config.toml
norm = "rmsnorm"
rope_theta = 10000.0
parallel_block = false
init_std_up = 0.0238
schedule = "wsd"
final_lr_fraction = 0.1
max_steps = 4481
dataset = "wikipedia_en"
Each number is 500 + 50 x the weight over the matrix's rms, rounded and kept within 0 to 999. Layers, rows and columns count from 0. Numbers have three digits each.

# layer 6 MLP down (transposed), 768x256, rms 0.0631, rows 60-114, columns 0-127
522546475451450533524447481522567448497492501508433526516518515436500543499557490518485566485560534417576467421473437514486391443439481482508487435557474551473570476533460528459463484506497505515527470502537481527543540497479532436530544544579470514500531553501478415519460444511531616440478550479479463544499552567534523478610482512502526471483470549474493519545526457475502503493509
484527444504455468471523529531495510539541543498486555456464474523519493536502546560531560441546439535509495523503489520473498555530516521460525461405510633567560448541462556449459436563473535410478490501556556511518467465424483448548485434479461498535432546571581589507471442533450442424579568502467535452477581547482514564452376574526489514482430522471526517518513614551469547570486
457427491457486605515484531559490528383579489524603503474435455533490514504408589484543552532415600510544504494582558556480477492493490553436487442523500509417492471552507516579402460547479482513524609496515380496558604457582433597511492518476506523510519516476436491489534566536555605550469430642491536505561510512511459583558507481515456613450578466452442496498556579489445459518445
587480519538485530465560534484486524606494595463488555582442475525476443528565640490561468496583488506576540574496506486432536507434515530522509420444460503495496428479519409539478453425378484514436482549526624467411529426465634576425535411536463501469511532551457590502515391479556533498513486497431576442466451416378477485411487531452472446498481474511439468471524444491470416497478
454509454446514570472480538437496568524519530474475468483505469492499437500442511480427528508526478591536558500450489515421553498442478555329466524475534490507450491520434491470508582468519466449394481536556444469456465517521532495480539508559512497451573492492465517556411461541490504537458537507589552577540458472466481441489483468424504434578541501468536498439543500410403463465515
530527425366497516445574462482488560596502579475497481488577439486481418418535506491537396555460512413495458569465554504469556499461530527532477465496546539523440538479513436479516482447477529508494454511510525498478527465508486466474499422487491486557433528410545515595503506521503477508497571460565455494539629464515522513483530558488489541444513519483434484551508459558518532406499
507584499525446518570513590546451539478429535530488461443473596517495450525558443500534508472509477435460488486526535429511588526442377434482477518498483473407501515492530466440469485430542496525502488515554459604429574459488422547471505490558481439466585524505548438459575576494603485417457492457483506392560540456493481466591549486502584536465511527539432443465527497510509491446506
514447468579468521452463527630469451539554563468528433456562404544439556420504508551458564471555536478476493517560439506495558565461485516524515562410436415423542487537553580496560400457481430476462486526549483522369501608372587590523552579587502503599523553489460566516559457510451574451573446468477536508462519539471470456449442531444534418482475537536474573515523508533558466550530
504494485534511448490452516521557582451505564359504391457662498496509498442574520501613506538510410562523474444520543494521466539470478572486508498539500471522486497440450523390428467469574545532581515566590504496480517525524503576520471458541569431461523428456392411540502480518461443553527476532462570539601420485459533457522480431512427513532513560544515449601586414497580424441434
532492544421532581458551452400544384504458550485617540550480491575590560468477515539471570528498489585494630461520524604398427459555495412496570422472482452554544585523506497499481476467547511526390565458532507555509530559497614591543443458544480435520526471473466511527588539430445463412500397488550537454454574581532504456400462520429402498562442564515442571548511567485478544426558
504427491391463563485443461457440564479509563550376514432410399645478577500387521441478514407446553394455570469579564528583469512485535494431606537516574449479501513536492544454554517438511506477444477515468549474477448411537480451580467416459521417472478494488448488513476609480518483577472527551540503482484436592513489522437465476470485480465532561486513483423436502469557543496558
513490534386439542542478393458438522518474523516533561437419458496589542424479500371646547471518538548567409449508494494492557578529497504506538500507528467534528501455460558449461559566520581528407474535494385451452380491404540456517423421529409552518497536580536440580463470511462465607459517417507451528522474454413473398467468538496419507539523494425489484476468474393515476529531
513486536571477534375453531474503491522479549509470594509575432581511522520593438473451466543558583453539415575521608534551409498463551548487482482516504571529434566628529575566514477447518527472413532514440576488638512464531507491634536516401570533524524492546527471492534561489429451456486511432498415503433518461498521539488410512468467501459446520588444455535501536502466528507607
557569586501470496383501371604447450509440463493402469414458499598443492471423460534531516497464527585410490421483518545519508540624505500416551506512548471523482519557446514479522442485393544578445481470509424541434484489520508510535413454572493487485544444516494528423603503497448503561507443485463410525441533567497494503491501434518519575505524514519523405484625589572509425502492
488542441527506604484499458523524592454518547514456498484497459545539478550467461483489523499559542442554541506497516490547448447401474510466465524522453466478513530573441527601528461521586525515472512485470512419486489529512547531444485507538561468458541486495513504555513502478541526561465567470472517489452532486571523540570519514587462499470430408444520513513573519483470446578503
538485492518579490472524472439441600575541442450444513466504561601518507467446494470639469436479475521553586520397459532509437541457515495531524495396464486567513418499449501431443482504471581453409479481461444437433548469468489472579396575493399475523532443488405494464465419529451540612492505496523503471527505493532586473495508500466510488529461392525584541532450574448507490424459
492454511517417529565491481477525488523438476498466503464539430460540478555484531545437553432573533474482520463543537478479438515609484530450440454573545364392565497528478333505463525394506505476461569549555532498444521417454543501506462486537434535461472514466509549561521466518482405555525458525505480490478554425488456499493586408384498548522518462508605458562443484510491434538556
523518548492492531431554616460445547544484542519485436477487443516502396465452465584456536510485426576569457532389427448425467480395512489525476526546489475492492558436545517496439501446508465515465580555615500524552558478513503510473491526400523531424456478550480543559496508401405456460424542531566566528537606531558538500595505511589488575545581434514460566539436505507508593496563
450479475407527471556508449487456411490543530544493470413499493541496423407492507576557458484580528505487515602523506465462402558466556522596515480417402524553470508481461513549471485473494492576516490508516514520590550414525464526649470476502515472492547443493486580469479510458472519474507486565544516475523639485515564527521494526406436516557542436629474462604489534519458489482408
534590518380418503411479471512479497537474519525479482467553535548508484449501450474544411487499572465547518466440508429503459583544547515508519491547522543500429554505506520475517460490498512533545527492514474505571451544506497443460507499578618563559483495520573484603475500578467511450459557432491502638576456478389474459415512469510578408490439557527508410587617500506442457520490
473545572498354503421537542497560596563543565514566503447544528566470506483579426493414577511511480503429418569468500466539523560470530515346490426581476450403477489506443512509540436509543559482493514460444452579496497397435516394521503401541427461419499496418507496491509572472375514511492493550521405533514596595518491447501470548503610401485440437598422505515506492547532568464451
573482536453582569498447534608512552498532543438416508564554512517484526480541456504596455494419487432508641471614488543586537542501505577451523433424534543591560540481550448518499558568534569496507537379476511506537588558398380501477467453524435442376507478504531589423522547523495458508536491485428575460464495531508423430440460501536411521482432564535510514505538464452440473526552
589474421506530527517492484520509510456415453457388417408599546517532489542445492502544491512488491534477485440450525553486493464516489511550448499531436495564482465608470583494485490410604476536477524498578556462526506370436492485475507536559422528569496481502444529568470509409521609458536456458455623437479522441578498449615464558535446386557474541544525510473424507470459442512410
572421511492511584511544463534524543497487488500460536428430506514482544416407530527451528547545580492526486509478538498546583601443419520457520476416524402556456549468448495433495505496462456504541401471505408496501561467380525551557476502500419507455422509520551506489515477443385384458493465394515533479513486425462476475543516447498517520341510631562463486531510483570482565542520
515465494557486382510477512461347467423435589489559479469462438515456568517452570486577550507537501494377495508463373359539519520555606497351535481573392453512499340554538537511449525467467556632549571509523411430427468572446467553608454561653564499596485583520482457428492470430469476577537496467368456512556460485563422587528625455504507484372542450469474438550486525519541592515458
468442523536497507533448494550541423498506466478557539486444423492510553526430569529546609471493470566502447544613509411473458527506528524552496462514537553493445504530422469540521434531652431453581520411570497455432461478544587496601399547490604504516485515508504459577596507433459575525570563562574499449480537543493411484481520486475489539537470586424468458548472581563556452508424
478470516494532504470489567416457539455548565440538495542515515529557585586539513504618525510511523608349537421581519585557374570449635474559576552456532509498418505447385568456527528481539596556569490522523414483434399490538449530500503549507515496536590401553488497440566450588464390411532610428583530559565507492515517464589438597455540577507538503515503536488479511514481495486557
420637484504528523527472429438468577553571561459431526460546470499491485451517448501575402597619523465490588480543426491501472474521470586493501480580496436456610564462439511470469521511514501462570521438531546583600475517545595460550525499531437424568477444513452415472469457457503452536514554538520519560505485396538400492469472552519457580402427493440491552515429567420502515410463
534508527469466489458445412589458466573513530424504582615496398533597524515447480446424467495623450542439404416385523537400520587524516471476506558463389464587547557507510475451531489518498513563541504594523425435529505574467488489530433482455579465406454503537445476564395529461461534445581550525539525566535519480432513497483513441632581509499538600586538431557437477530524522497462
456531404377519476511445504410431380516535487556485466489480382529466525459532491454557556457488509587604433527511417382561569505504490493545459537461672474448584435503432501463437480467543573537524500524578542471495577465482441516548559517566502485448391411456515564486446532386452526563538491501595517523578452495421422448537521509438374498486582500492610482466491533507507469428529
392447543531478462537489461501517461535530507485433537496549416483512476475473478469507489428401497465508497533503538544437355488515500473487436469443511500499549553534507489486524536544497525509457540458514547431510579481375535543488493472552558510444474512476486458536487539603437512464505547415483533538469450454467576603388448591544546494469472535467499494510427510458526466601493
466549500585488443472516507547476501532502495488500468455472467430456479388524448480515547567564522506508543516456537380406596476492551484561491519506412557512464556477517592449468571564539533528500579508495523454535515511465514537487438521552487452512480485525482457497480517430542505553567516447491509489476577441525397521535505532414486528470473572515448496532510541417418495503520
587553510475459434436453459508509543396520459504564437510465487492508529432585462423498457405473493421423468548449505410486543498520439527536450536513465529425529496479438474470559485609498452428523488530582412537468484459529496467520543465580440452461435518458491495474469532499552578563454520498505576442564552492477483527477426481568511446487482509499484447572461430441449518414521
457504551464527479478467442565569473522458472522511496598614443459428489429473493496492517506506439545517503516521540514474512632501520635498464513488478534475480483469470566517469501542534538498508460692472472466582495464547501517438454564451514497452511418378424513527532503517452529464402528474521464524440497587481520582400502539523444532527522456519583520552497514504389473504585
476499522524533437561482557578515554522578636485560461412542629558546421464425518492371524518522575467461459514526512478473551612513500498495534504620497464527504478579557450578458476557542531457419463550537595465537509460475419384543479486541564473535525475425547431460449529469532537520542476528508514519488501596601515462532611451569536502453544496455449466491429527423514465596515
513460436502563438573521496519483529450463513587495483455517498483544521560489526461551493516445566550478473552464574561509432425475491522467463506448511510557569508546522521497478430503500522589572512512570477489473460418533565512466543514509495564507449543542537453541498473462454513540493475454481447521588515550458480524568513449483464462542452493646489426492464617521469495589546
384551522510551498488475360459509574504458498504476495502480558474478528482566527530536446487500571515487533512596528439562441529566570452425372523490590539509533523493527439533457465500501539479534511580489476576462467496540478431541523469464529473527467436508502456558450530489512441581456503426569539473445511544476546496488557462518658457451435531496536504502496568432500525507485
459660554522520492564423461505689492529463504538538510472413506564502545476512532529581419457634504499566576511494529519478545443405505490512467578506568541552520472518549423457473493443471531470501434507487413528496518610561524484633450450481457455446456435513523518486482491521427583478415653540454553500419455380556475551604594516543552455425531561468531495598491606429450561513490
482507451514456582539546515404484484441570548526615467465504473522504516478549558570505524523484516426490449399507493505441460507458469436507575463509441538440460522497447462431491437501565486491536511445515521420523523503488444465556394438520405500464520514567489511470520521499458506541489508466541524523487507466522550475503565526535504471475462451529505548487544482432486497426481
445592466460497499548530539518464571441467538497479587538554401491448426457472535440659539552550513494514496506494514460464415467437458532448578526467518611472484551507566563466458482540520536551525401464507470571526548524423503547516470501382446450480487536537509405547555424542488579500524554483491492434410573507514509567461486512451466484495426441506450546480484485488497496578548
458586451428455651479442451527401499555465469469476529509465453487533442466508501493553500414405543401525470510551534513526469505530556615505519487465476486438527522530398525478483439527526479526484579432487466531492561459454508437503530462521471543423485551467447467512481481552543531498400514591600581519487556505471435449558380506410512497438448519593531420427518552594610470502465
423446528470469468498528513484406484449450432425516521454472529568512556451514494520544513427427454529543500453531509513559545542475410542538550516502547544552440548611539551555464420426597601465461443512520512457412508532489525462434489432477497544445494500472466501556461527500410586541545458442498510533595465507452475531457487474397420478553494593478441446485530466500570512463506
470495455464454509485496503508512552498440535461463506393463463480506569542521510521513477521430482453500497493473564422461463489556614413494463475514446539497401471493501494531459523560540527423453574553477417515510508467605508456510505532467449559559583488532468486431471549596565537443451555518508510497539482488440499402507505585511487513580496535531422479562347510529456451546536
516503517441594554537466540486418411499524513512567495484496448532438486500458526541515404532493505460523540479431485508567510507512577428454486579508569524567445472463443501598449510447532518578444469472530516506484511543532519436545537495522532524457531465552566524509475525495473499478481486409456546553433627544625516538584558497544405555437481575449497520455545541536530521418540
465497546500411518532500489460532534518481438483519545496464510518555571501346450558487560458447556447595488609570467503509444473469450543452457512466506509435456562506510517480445460552564514506511500487518496459477496486434589479484540434585501522568585545471479490528399507598536516493567559474566523528488463519481540519435482440564541484539520453457464523458540510480455415475477
461567426410534485489370456434559598518624480463464537505557371544445490541542588503602547493518510596542466523433484556497528462534597535454421458531541407501477497584448453509498428439611462460483461597529461538422498478538369393571479618618412513522526442600447479496412508486637525546508524541533520456494451524485530512573473482490485535497581613536403538569502465483493518512462
497444537437462391492452587409483516490518554560517496466542475526515488593493468455419484414492449595479486444494474507635476531487448444477434633498625477449614507513540438493451441472547518503635491545502475457549460582562491536553543533460564429527503584521437507533527573478569539526517530489513489474552506544614426514534498631520465477481461437545496499505585556429520391499497
524448477475478485460492474591492503546470475511491439416471516451460500452568548502436424529539512474469512455496498460467545563540550461524582611513435488551503477594437421442548462497529548393556547500532465511431448450453514462443537464542449586545382507499499541412489499418490571479490439479521525590438613478466496444399586530502518497419525499524484417498455596473497464572534
435426498509578431486555431525557404457423483428478545425480426443505453487455478475561499431470545567531475510446547466538499435389552550567485561478508510437521465428545427490547522534484514529454557503542542445607539559469538479528508536546566451552480453520514512504506494483465377455504543561491496508524525566507418457548566474582488447533499539568497479525487579489480540523473
446552436481502546621435559542522488511528537537522461407543462550413445567472544626515466455603483414549494439549513527508558540485547474492459466548543507422462523465475468614499473536457488451506505445522494488517509520502470443461453477505461532487577552477589461456491571438399514590525513605443483399342404604398401511551496514510507488583515531535506471422543518529530445516494
472611500502494526477550442606510471463481501460484547477400440415468543566470533552486552554528626486430581523451468541414473572509577569526532401564449540584573579485509508519439478512479517448448483543527509480571484483583417464504478458533527457455538450528442515476538509581532502494521578470564508470470529461511554530560476506454535471484507460546513408516529565507536482584560
433538521493558523467435622475539459486507512510497465497467521554515483489509492466555433399526480514522479504514392596561543505408602462558445451490495547392525458483556462352431369584554566505506465543547516578477472367462488523534372558488466557556501533655494529488550500466472503463588513525521557461512492630447490528468550617537499491538542462554518502434621498555508518477539
452492485482438507500514581538449506496498568437488495601632523462562462521427577460510494435551407517588523550480502526491598531500520472436430524471487456507482522421492533548576474534478508400478483481489457481573379549495483506577447315462460490452477549427540605489524395466512553477504448402387515397559574462546535515541514514482503508564475551378395421532471449585524524417603
523477494504449510536453513487545466481534480571447444480464483505490493415494492577535492512465477485523505555549426536530483420490495460548549490435479493456505524476543472467551463502463485496490510408464569518538523486492505542529500512448413538500519550476521529592493464514494520466490450451482505450498503515512470475505573430544518470554454520524527566470528438528551563500470
600435465494521468570535589532445479547501543397549516563517462516538568493478489502434455491510558441520531387615459377541564516531511517486452471382475541480499467583495484422512498426538386462457423478518492462553480423510385550492530560472431439490456457534557401482449553514498494491471536480515519504520617558536451523419551543404516563453490444521482570527520432393540422433492
# layer 6 MLP up, 768x256, rms 0.13, rows 61-114, columns 0-127
563584463532505517524593500474533511539410564501506456514528543524513475567603497558403477565475448472602472494523415514521408540462465492468546513524551468425481510550524492556556456491472464508532518435625496581487495507557528454531510510459489544506499460522491563465448450498528488546515529533528519479473464473510477446539526507462420524500530434520418508564486410527473594558559
407482472585520564441522507444540514445513482544393375482603425493546515408388531443537475569514456650513396524533519479486469452531497476406530528476548480482534437554518510452502471522472534425492523450483466549488460494483416455475525418421455525474417514565496438454480458521473492539555478604527546520433516433570430620431580550477608417532495484410484483473463524517531464558555
497536486461563397454483509451512498511502525577495515387461586542464508563387444542507497575419437459507540438485484508606504448475404515602456462488541455528491507496471475525429550393485526418448503500388574459586464516477451442520399555561500507511480495563550522392418557504468617471484566504560575567440503541494460589574553455426443467555338626454489438544377558418440501512451
536486444479484478543499465443398552500424465510538437562542501437530447453499491521444486535488475483526581517535519488507591431510526497546465534512576402583509552536527553492569512479475469487504575504560548443539470456492447524547436484501499464516561571445447421554514510524444423495520521481480450495584559521461503454423484470505581453508553518450445467534591495488385543593526
562494467445579446484503549460525421568465502465554501465459502466531491436571442420562466463569422553535462500521525471511564474441545527475545457439542516576476478480525521527505577440454529522514428358487441496519565571545568433449609490489544561524481492503470476539473509497525432451506556432511529598507451484369472510439520544478628522471513485431427481485484499583601469458516
462489523480536507437486452476549564548497578508608570573557422487508504495441429469520434487501504576462499492536541534608523581449477493494532505414450576441398558500465551517556494519497461486523474491547568518462473537505401433467433356499466448522579531512429449419503462401551415604493552563394460411523481466464454500541543489619436439481500538479498468498491483477512575453638
455577540501506531541568489444502595574545523527414580463518535479482469521501502471565446552473536448571526581548499489522471460516480545489508486515615502505540497497528456473453567596477555573569464430533536441526535436540446443500489470464473460472512513506484427536480443470494440564483526491515448504512509498460541452601505479572490563500539473467497518403548424500508465421531
505464599571345393475533632552479422487506493465478487442522446452604499445552392442528427572537460496418401558503531541536445620569527469516523402467504447455600465582457513505581540422525551460455482503538550436455488534565591428487441534456461523559435479487554524582529503542515466526546462476489480452599522529454515504461554485514482567543514467515607508531508400548582509586410
524444486668539577462490498486499511564514521531563591516550492587476477491518517532516557438523584491485505493477611535567429451458497472564497455421438462511480468605544562520634551567500485573479490588501519427573437461455502565554400436457627533514455565512480442472513531506529560594517376483460483398482454524558505354499416514451546567570531530532394491576513417442615430455524
484479548508492534477528418530503488527416511519453474581492543468427391453454468578494493406568478437449490476518561498443612466550524471472589481559584406480510523538510564488535542444434415473592528503472490437511548498551553520442557437529491545471561543490460428505565507586452614545540564539423370484490619497598403482514513510558485566536449463510456589549455517531425471529485
639529546561460542482437490417495452521549523420482447528459515520610544502429541527547549478562575544511515535465493454555532526472538620483492439510640484541534422439505435488405505478520523471476565511530464469543517547480467486502554482456428488586520437494524519440463508445501635569509454425492490504471601542608565508490508468488470424582435535515449516441382462573443481464521
420538543387533510442474482475526414558445413572436575610460529506501462447557382570548424541570533489542501578478493405501489446453565516484500511446475647469507527593534483438471369478530537472432471486618539497544550501533486398548517423474495548581408461457536495448495548511589430501546537540499392508531478313507465434532492567539485512515438462553458571466485523433408499542502
498495557487573462388541480587483486516532624519478503524464502514525457446555525532454474566441624579520528496477444516493425449465523544529533500504474496513564516491493520490523516578449514498543525526437487535450454513481570443439535547546503525589562525478498440527579572494488476514472477535490465449567531501523524498480562432591455448417508497478489439455499559537510516465536
504489558457596416508461534522486465485453446519533407546494474493511489507494521414560433507494397485526585543588555420530460453391549571479579522502474463522545497512524584540451586441562436481473490466457489479551521577529506513493411489476553528488490444451532414562536559446459411451546490505466491468474472501543583491494611578510562517493466498491532569477468445485564455573597
520500519465493514438470531529459452556460451496492572593587420459502516495556456511443643537493503494522445472476465488529455486447465389464483509555459549463461480535531493569551537561534451586545509514502588490532483512528583478482518589533531503489458522556472432588519509578427426484530520392454490551501525522538537473494425510503502509523560575483457449500495473556509542527544
429530607566553530442505506460461527665572491431462576513552537536501578516409585487521410482505456494411440554485526471503529488451442535507472502548587472501555517497455529486474486476465502497452420541492495510453445513470494583469452501516547454494476460549519533472530473473466581489575505501560511497496544495471518454505494450572538493477538411484607466440525475488533474470493
505561508566506466530553505484531433493499473528464477468545522599534454427529489558498564558533433636450536635493491488508449491635585394515515610481600500517626524573426490429418361474509556486532543499442451527588467491397466535478434612371501617538523521436547493471555486508485501439587502412454397571584495490426513529579587476502419467563463479505482537501466591527508464615540
448475592447419509482501510535496522555547538553428510445420538540482475449592479573525467523527512472410494574452410461425548562553510488543519514418529385569490549534482502443453505558371498496387471420477574433556503505482519568493564466544577401437496478539520480536531475538566381489507477440553496514443500476502562490481538519528550432467477409522502472504513586565579541560485
486459527491506521537387466507481498537458520508435510515493439502377535507486521513520582489377566493513468513463537519520537400510562522515478542508568406414543507550538452495456489556544529437432477530517476411372527495513566540512473575497335545553478459497438527484541487466574486556550493518553435483438431514591493479570463513465417586411457475535556474419521520510474518456517
440481500402512336556457570428441579555413508408526561439485520385561560543503454374501462515469532521595546447405527500554513497423386420452434516547515495461553550430459562438515472552384438518547512629483490512491547611442536502480500560535532510496440562548461543396417526605485435503563561475507563487456506548557454429498400552522477618585412543516389527504463577504501486572610
430471606473514545514564468480527461570580576476481464412519482360513554484597478484578586398567614543584500485470441519524439563517510431563471452508501404547530454550450506436530545469508456479481497509481480467504576460447458490491512576508551438505542564567421495562563512545487430528504457454385476454436461493458450462467513516546497496523505503454534583502566483453548508485488
525529501439434549589483495532572451457505424462463507500520476466423530550521570472436574463475491505547483450459459579503416444458437508462469510512472521547490431461496444478519603494479466477513497448529454430494430511488501418499492539562474569485399424505438520585427563542530567489388470553512435526509423551416446428474492500566582537436441600437507437491492487582579406553448
575420591498500538470521579458538543555389552488484564567482471504521475515492463551495466562456449552537498570508455454462545475469468566610476500466538339441414553470472458548571574363490479529534561570439508477520543549460478445519417463462503490496540511439573563499629513492375543451508410427577457522462545510452420525524453605568499515545458457419495514548431478551573438516438
577568455555630464537484537361466553438371516568491587464478494681469517545434470482479534486631571567413479446546463504554539485490575460422547569486409460387556374496520557504479580417521523461475496550430468548344393454560537551448385561502522512518478549438408578479471464442468477534505446457544422533508489405485409491494604512519456495446525530470512480592445512455362525569558
521424504510513542490558558426503472450512422485538514562525517472475521508491503584448462538499489460490547649484480388425565536549491559496521438482643482375515469438457579514543505577493456480540521634563468518542552436414529514627455499523590526575449464440503631536481464403601539514537452531445532509503415493451476535501562447547502628487523500433549521507373517461602510495409
534465463560520504502514525438519521477561561508635588576528464445531504524554516487605496447627429477455425464486535571554509501459600379557544491529545490471515493503393555473518563481414530468510468475441487532530572489519504462669504502484474414460539561550379526477438530593460415511558420442549477500482572460566516518549518582500442541439497447562560532506519496604497501452627
624483612622464515544588550450534527555475425520514523526634461526525497627560555464525495528538431502536577484466612551589562493554519443536528466511567547530453533450406446535474477382518500486536416486546542558478481583448436533462501490534414507470463562565452516467409501535442565484500468540532445522516378517380465542483476362590495637521476502567550575500475460509450468575472
587579517497436466561375505444452444507470526450537406526578504573516531466520507460588467592471580478473460409411530572454390525514457471447489554515426506520484514537608499480572487445538492519591477443501485524477455587479613487501401503554495496454529507482514403436534591567458543480549551483470485513501466544482455512562523381586525528570547548537504511451363526562579616573607
577429525478526485530590560498408400459469579492497429507534399566543528494498565559481519429573539518526438532502439459478480501491407564577479504549583538484468444535546463531509481488587588489455496541544571471548521532565506585514604458527496502572487463473447480410448457539455597501521515485465606560544508484517529455411558466485428465522502480545520465408406483551628468542520
525463450471513525491494410642471514575523464441537526488537372482519524466572530575495657504474549486465488503588481472451542435546501454391517612453580468498512483610539531546448527415471590562492579569564507473356497523465489390526545514503601320551556560432520551485527472497468526494495552537517457592515591467525543437500469596409490489544559506477471574479458579553493547417514
486502544432473484512500488512487469497549567505435524461545530493568551486464502472486523490537498471468427533508502478639554559554510513450566444541458459457526521549454587492551508593486485574440615427520467424553540427434480509521462556451495480427543446547461532506527491403434467472538536493402533491419453464441445486498524574592529576412400514468465480524523514452502456473554
534463525414521456483607479438491410402509474486449493592471514547575554595548532523433463520559522570541468573576534414495522512423576420505437660470519452506552505473553462557432534541510543550521527494475580581455535475519488571530520516539464529493455473506483486502550516509493546523445546465512449468536528555495507446444457507481590490471501492523511417460582486560556489487515
499453580482574398512514479477604616531476575434518459507509419539531496476434527528504493501490490508484511512523459407551506525512545510497534485505495615551504508448541493463590545564490523524508486570413417498470568517599406518568427444481433481511510488514526481595435377487523486541469518452537517569387484477534505538516484607546540379553518469492509523539477411571502473561467
486542472640452520511529526518527484593531539568490483494570581463532490520437467527474503562452607460473527546536497489489487482508511547390516499428563491449463436479447562600526492415515479409550555572463553383519540464477471581469449471562479517501494476389533484462456416546511570453508536505517491612497575537464444514430476501457543417471596461568569545467554519517339488554470
487548561402436507565607424490494495542440503614484463538564476555526481539569521576480566456472381458434463540369566541508554527460434478421501503556551470454515564436500497441414521548539464518420491517494454376467502521481574465460512501426515465494453413501461501576453503491572542435456563517463562496568515434504531570533516523553489484530517445468506550405490495472440460494535
496506458528423507489585550488498556442478493490516472532549421445494464474490467551530523512514536452462429419538568528528446523561517537471536440553458483487490464612499502499487453515533493501501545524463595507509507475485485487602493517499548452532538469504434420537517471435490522532506444480488578569472481457519526561499512471388453519498448533419421496541490497569462476582421
577492562498551454479475498497512467402597567494454487565511553532506453591489514572473520404675520491562431467550565636454445552352598552480503521447595490523504540502530513509478411530506417501479373469546414470492525549371521535465487507536419502468357402494491444585515483547577555462536600580387496536499495393479541444509610423480481474376432576586523512480486503477409511505646
512520423482539469480472493470457478476449490542494491555412519466519435508476462587514505494515465537490473469561518504464547526490491481551477573550471498552514441462439558493527511527468526572552527480441520586424490547501546500473600583608436474471382479558414486492549493618460432553512531586465518542451486405529483502522481598506473532480556489484544520523537548555514528544473
521486451519456554499474441464480480410562494552487482543508590522438503496502539458475609561548534511539475499528410487420505557601574470497489506529483442565526467486470507480544408595550455484452485470457547435473424497521479522473470489456564469482492510494473506499466625487466413515444519501526537437460413463573458443449548399461511455451629498475514541467550546492515495484459
470544491471472503510476449497544472533445497402520517494531497596576466529483525552506488508501416531410491449427404454504498526558490481453531506512404500533441537450423508543474476458485458529473502525474588566570445420492476458459497544521528555525483481504507413462468433447539452519442465533520517544497518501489522428501556491486590535526417528504545419425526570604472443451497
544564523517528549456494478503528523431444495479488393545523443471464426619541547510561502486539532509504482462535561462492486462546525504460563516590445533544488414504516434536519517410525539577486548522421505436449421512464517555550507475507473584409509481483527375473552477514560474444510467477491517518553458529416419480457519562595515535454579477482494480545402471415533515511407
510524438459617479432547485506529484550575556494593566472534511499522440555542393511498486591454463438567521529540628473508520551518587492534390551515505526529489501439434571425508567533464442519512546503463462544514451598461550459604510510474583533529534548517503457421480470490566477611477476444515478484459520451553391456574573449522542590456598557463558424573525461540570514548609
530553523449534530483426481461555615478543488546489458495559532501553434531485503529577479518444463515509498619471472545426437533407470509487532514573483485521564536482471541426515451473567481485403486465475463572448531477486538451520519569484441513507474548454544490542511521537451468468546519493431463427409509496580515511536521455505538450479492485512504442569474521511530425552384
465544497535567447541423451524530478580567580514569495408484555425439496527432506433495565449478478586443551328477486434500586496544535446532505476533579533459504527515537500438547551519494510415450466473623557533450497516562498458499519414549459555466532504497430481501520492463526504463427555503497448525554490501549526467505479437401556566515498490506575524468587422400404526546525
464470415562451599464473486477507580509480555440431512603530546468497575586405490576449661534498510538568510481399437607469497483441493598434472516523532458470403526494422510529607573451541464471487611474539535478459412472510474466567479449551522451468537379584441445520403488535511429535485527570476460449437566615521505514531434462559547469541468548531506526474490468433503509494520
639436530566479566528575530393516471499510494459512531579478494479529486436616418456515546395466594439463494560526435489610535457400519419497525521614468513481516453494467534480579566547563551592462576572672546480457449477499441537562415463554420467496545596492485532578522460373363427561651490480482518555474531582564554536517503552491411390547504445442455500477416519441509527525415
551412666519525533569532595428475410500517440500431492502522446477533417491518479459514499473485473429550536509442483545512414565437562570497493581441506439545380541516433454423601527475587484432526509601407485492488423475520505532453507563591442558536425559484534495475494490557419448490532504463386427561475537436529508544443586454462500457409515517531460565438422478462529502490468
532446404532436472405491475570594449551422418515611512602437538471489583477582494481522534370522500555459550429404436508502411375502514524470556495497361545553439527517534458639566482450469488514541525424481560561458458547625536443479502534502481498515492453453504463431519545555506504497443489438436410534560555493463527471503516468457456466456481594459474560511565476504557527566503
479381419483559562509505493453586510468502506467481425481391502467493645562562539473496365488462493519557517405550552521445432441563576509538558567494589492499468508504519421493503519472593535538454517446466602440493486464602481536502506397526474447540559501549490425410486536468507435546578499475490476492505488519443350449488470549501524534518571478523569434443478514523441531400458
534482497558458535461527522524441386490544542464526508465474581613465453461568551581513532540435511492357397425494470509532528499494488534531446598548464523469527456529509543511467483532484504487466543441510430490588614567535429501469441484573427449527560502466520425588472528478385558565450526429505469481463524643519505503498524493462448549480615479547600471563505581514477464518549
551490481557501507512525592399582567475535553463503460595548524464520523490563558580486402536581483558397494496538515518546413459499581566474449421502431482477457503463379551551497379582458555508469451493522485518412544490375513482558422493492416526579564465534529444430522445421497447511510556521599555539565532438433483419412469440426425479501443450605437544567556493524496501529553
523467491486465481449566502524513463638526505427355543503525415421516475500500522474491476576530523553471434563482540407576537594508540461482536527543537538430525524481539567584579497470477439457506401575574535439596491488540554529505507478476469446454448504581447426585579417415401507486458414563464489506532501507512529529496509492437488562549534527471535515537479552527473374474501
446533481475506463520553463510483497483538488475520507476432463510524529533429507527542535490494513523417518533485515503435537567493503549475470446517484531531524479550511505549477531532534548470486498545531475540528467535498494472476517509519512479462538485482476533395457551474502509497502534523517552481486525489514551499503469502464482544485522512503529436547504551472509453509526
457481447620481561427440419522471574461544457461531508609571573521485492533498487521561538560533509482533453491528494561384476492521469465489488508505482450473497578524579515485563535504492696539573545447570503475545406447667494509457421618499519476628422435523499540560420560443457494421449504471473427566514367611497462538509552482652511421542481531483521563518478468530550503508511